config = dict(
    num_attention_heads=5,
    num_key_value_heads=5,
    hidden_act='relu',
    norm_eps=1e-06,
    qk_norm=False,
    init_std_qkv=0.0176,
    lr_mult_o=0.625,
    lr_head=0.00708,
    max_grad_norm=1.0,
    decay_shape='linear',
    final_lr_fraction=0.0,
)
Each number is 128 + 32 x the weight over its row's rms, rounded and kept within 0 to 255. Layers, rows and columns count from 0. Numbers have three digits each. The size before them is the row's rms in percent of the matrix's.

# layer 3 attention value, 640x640, rms 0.0875, rows 512-533, columns 256-319
096:143157126144110087196158107106131187140106131158180143132128166079123112131152175098144140132152142129098114150099127111107087138156166141164217070205109091160101095182139173126107146168094146
095:176103152152160151142125089156141116153145145101163118142122125153109136156161076083162137181103148068100152137120110163125097123183199088117157149155122094120131120161074155149109125161199184
104:101086149091057079173160159139057127151155094136086146080180110180184125157076079196170111100128116092124135085140158116170068074098079074149117115109101154063092137090140123115139110090120141
102:169129154132109146056167178122154120081179100145132159123138186148133170154154073092112112089138151103086112068203125135076137191157101159127115121170142072145122167160143160144151183134169082
101:154131114131154138135129165131089111139107100110142085159126155086084167151146082100136184131165142091064138109107159129144081095123175127117144119124124103100163129160191153141128137109086069
097:119140139124134134113126121120160105128142168082103082119148168113179165100165095167121134129112141129166115124099159105122130134144064103145135124140143143127102184147140147144134082096139149
101:126121144117184151102136179164189151066103143168126093139129156078193085128128167059135236145103144124102033154146138136106129140134167100115120071172135147167113123198147169143085144159015071
103:151126087132122131224108131140148144134109222226106114157140100075126147127147136137097110179124187126163147145146103104142113086115133157121144119182131125066151097160141174149148088141102119
104:086120108135145109129188071099119101101123136147134137141166107120148107096057176092129122120082115165084099133178114112133192152098152184090110104137131145103139141108161192187212150108164097
098:182136152087102109148095098136082104121073182149100151134090055104142116129100103126155170106149150166134107172094080085141111142117133169073127090142146159095102103114109160134176151099135071
103:127156155149166133082116104113171129033138183238101118130144085135133145119118161150208152120164126179157161120107104107177141132137127184114121133135128102148111132118096119129100103138157160
097:165164157129123174100146135177103146034122167127131100089114088097107208112104181177154136140141056115113122154199186136118127111138160075127105111099120157132147154065116142091120104150162190
100:128134174150087113141057148110126189153183109099158082136073120138137106105141146176148145134131109071112093143073155121142187127135115114140109103187147120180113139136158158137091180120081154
097:192131077143131166178135132103151108118111155119164134136116208165123151132121115123151101122160123079120124120180152074190160139135088182156132101182157112126134107131119154114171137173154132
099:113145149111141121118125182055151159142140081153091137121144074088075071145168147145144144132120066123126183172169181129095124146218094166115096108098134113141118104181136128131090171121196129
104:061099138092147085086143040169135130154108051133099114070134095104100104161192105134177163126189118100145178106114095137136083087195047075133142147173177108173192173158151156132068160193036110
105:058159135151129121193135105129134102124161121132116117141082118148198114109171138110178141134121066143141171150165098142132139086133103214149152107142117151156107165161044119143131119165144203
097:137147115140161175115152104114117157155193139163130112088159130121119115148132127104053093185097140134130148201136136149096182154131140195089118213165174139124140133117099141106085114111158176
106:141144152164102097127124149157130114136128103125092088084160134166107145186121158118078170185169131115168148144099150068101092112100112118086137152082097134123138145083148092080109097104106101
104:087143122203124121056127161180149096067111172173081120125156192153119134106117201147072169145127116121154104110111112125118113092116155145214124145121125105111114070107106134110149159172150135
095:115178106087078124044120069113141069127116163113126124105124180129120111084124171120106172122115123163118121119131116065112123142103115160116171110173179101131099121140130160076135129157238092
096:112164133098170139128146139096194152123131187160141128114183133111119073150115073143143173157116190098152125117176164138148143153115164144130124103179172203123135144118141110061138105129125095
# layer 3 attention output (transposed), 640x640, rms 0.0472, rows 512-532, columns 256-319
097:159110090081082106080129125106073136125134112119212143097185114153112107120176058159088164087094087137157058096153137118098157145079133157208119124118164141081142084056155107115142153141206183
101:149160158156095109083099077090134165095139147168144135144152131158137114103050120149117139154149133130150070075087153134141131177148177092131109125078162135129092122077139167164217137156121139
104:179149102145156148124129126084145113111115155082095106182147083195100139151064138137145105161049134147065121153146119119091128111144137128108115125095182162148137120167119181128152114185162119
103:123103152128078094124117040147080161173117134129128145137114099080100087150135117139114098130141197168139098089094140135186172072108152115109107093119180132108094111121136104137146178170113130
101:165178155119126123120140119053113148124162174130116143090134064170147094138153174148162105120104150142158103170125095106169146170182147079157172119084167113148164170038166107145157087142146182
093:115126124063128117141122146184155156115128122140122112143069120115095148113118141070151129140069082150136070148092181129164135128124093142136166104198112181101113114136131140078173130147159129
100:146155095044106093150126136116092119081072116129118122112118109125064123102092070106110094059104190109142132135122136173192149159134150054131142169072077103128130101049193095153111145083187207
101:100146139122160087204121088138092124105118132065135176107164115131064197201128085103104136159118146103101138169135183151111141126157162159157177129129141143139074157117149166118076172162144122
101:107066117139140187123145145191159180169123143159090105092082122138123136113229130166123137092149150077124166066112185088199101077112088110121158109143100115148087141151090154152155130146153148
097:090127053107119145132137154073099149126093101135147115126163136116133150186106147127116088169122113149090140105165146163155145130107145140178127135116192142116150072132173138131157092136119138
099:154108100097172127173151112137147177152184095095100151121151180102072120104106148065117095111066121120100118118136142086113125115105188137137060110112112135131128090154084154110131173076109079
102:143085047113105101158129111158139113173113094059105091147127137142125060094144147096158108123118137103159153146117081084117103133149166091137149055141146155129095153170170073133143146085107129
096:116198080125132141156158130082143165098081124183178083113158108226099071080146188176134135168117115150108112140149160072151123109060125143134101130107089137084175115123091040110150104139159131
099:086097047131210114217079151135166106094162152096172147133166095146111197137082096200061128125079152115159182087163161143045141143117152166096143103153146145150081133151173180139147141153155109
101:137122124218171160144140125161128073144171140121154109061102193198189111110107125148126059111121149131144133091161137090127104079093060166140178129151166138095082145109090094070142126139082105
106:140123163113112124119130144085153176116152175151170136115130120131101145137132129119084131178098157162184088098126097139087186165146122167081122080087102098059075126119137105143101132098154128
104:178118126118108076137138073145156146146155172099135174138099104128123106145141117162093146055152087088076120116142150134097151089160137107112117116136157148116140121147170168106131184126131125
096:119062129102125118158085120136173089160092157147106162119105099090153188069136181120137141035084071201124163076144128059183108149076150135141089153067098129143114126135161163138140168142071144
112:166086169111096100096139154138130114167161119121100077134120167101128129165141115149174117129059100119138097141172118108172147092168098139134131126187120121129104177173155108138070095079141150
101:162180121093135097172184076104123057160159100047136133090128111040128127146094118146150097128117148109144108107104100138127129161106075106084164084080109122142162101091106105171210181094087136
093:100118182103120121147111155145094144172147175098145086168147113133133140159108106127117179088107116086133072127141184166082128126051136128124132122081125158051162168131102087109117122167130149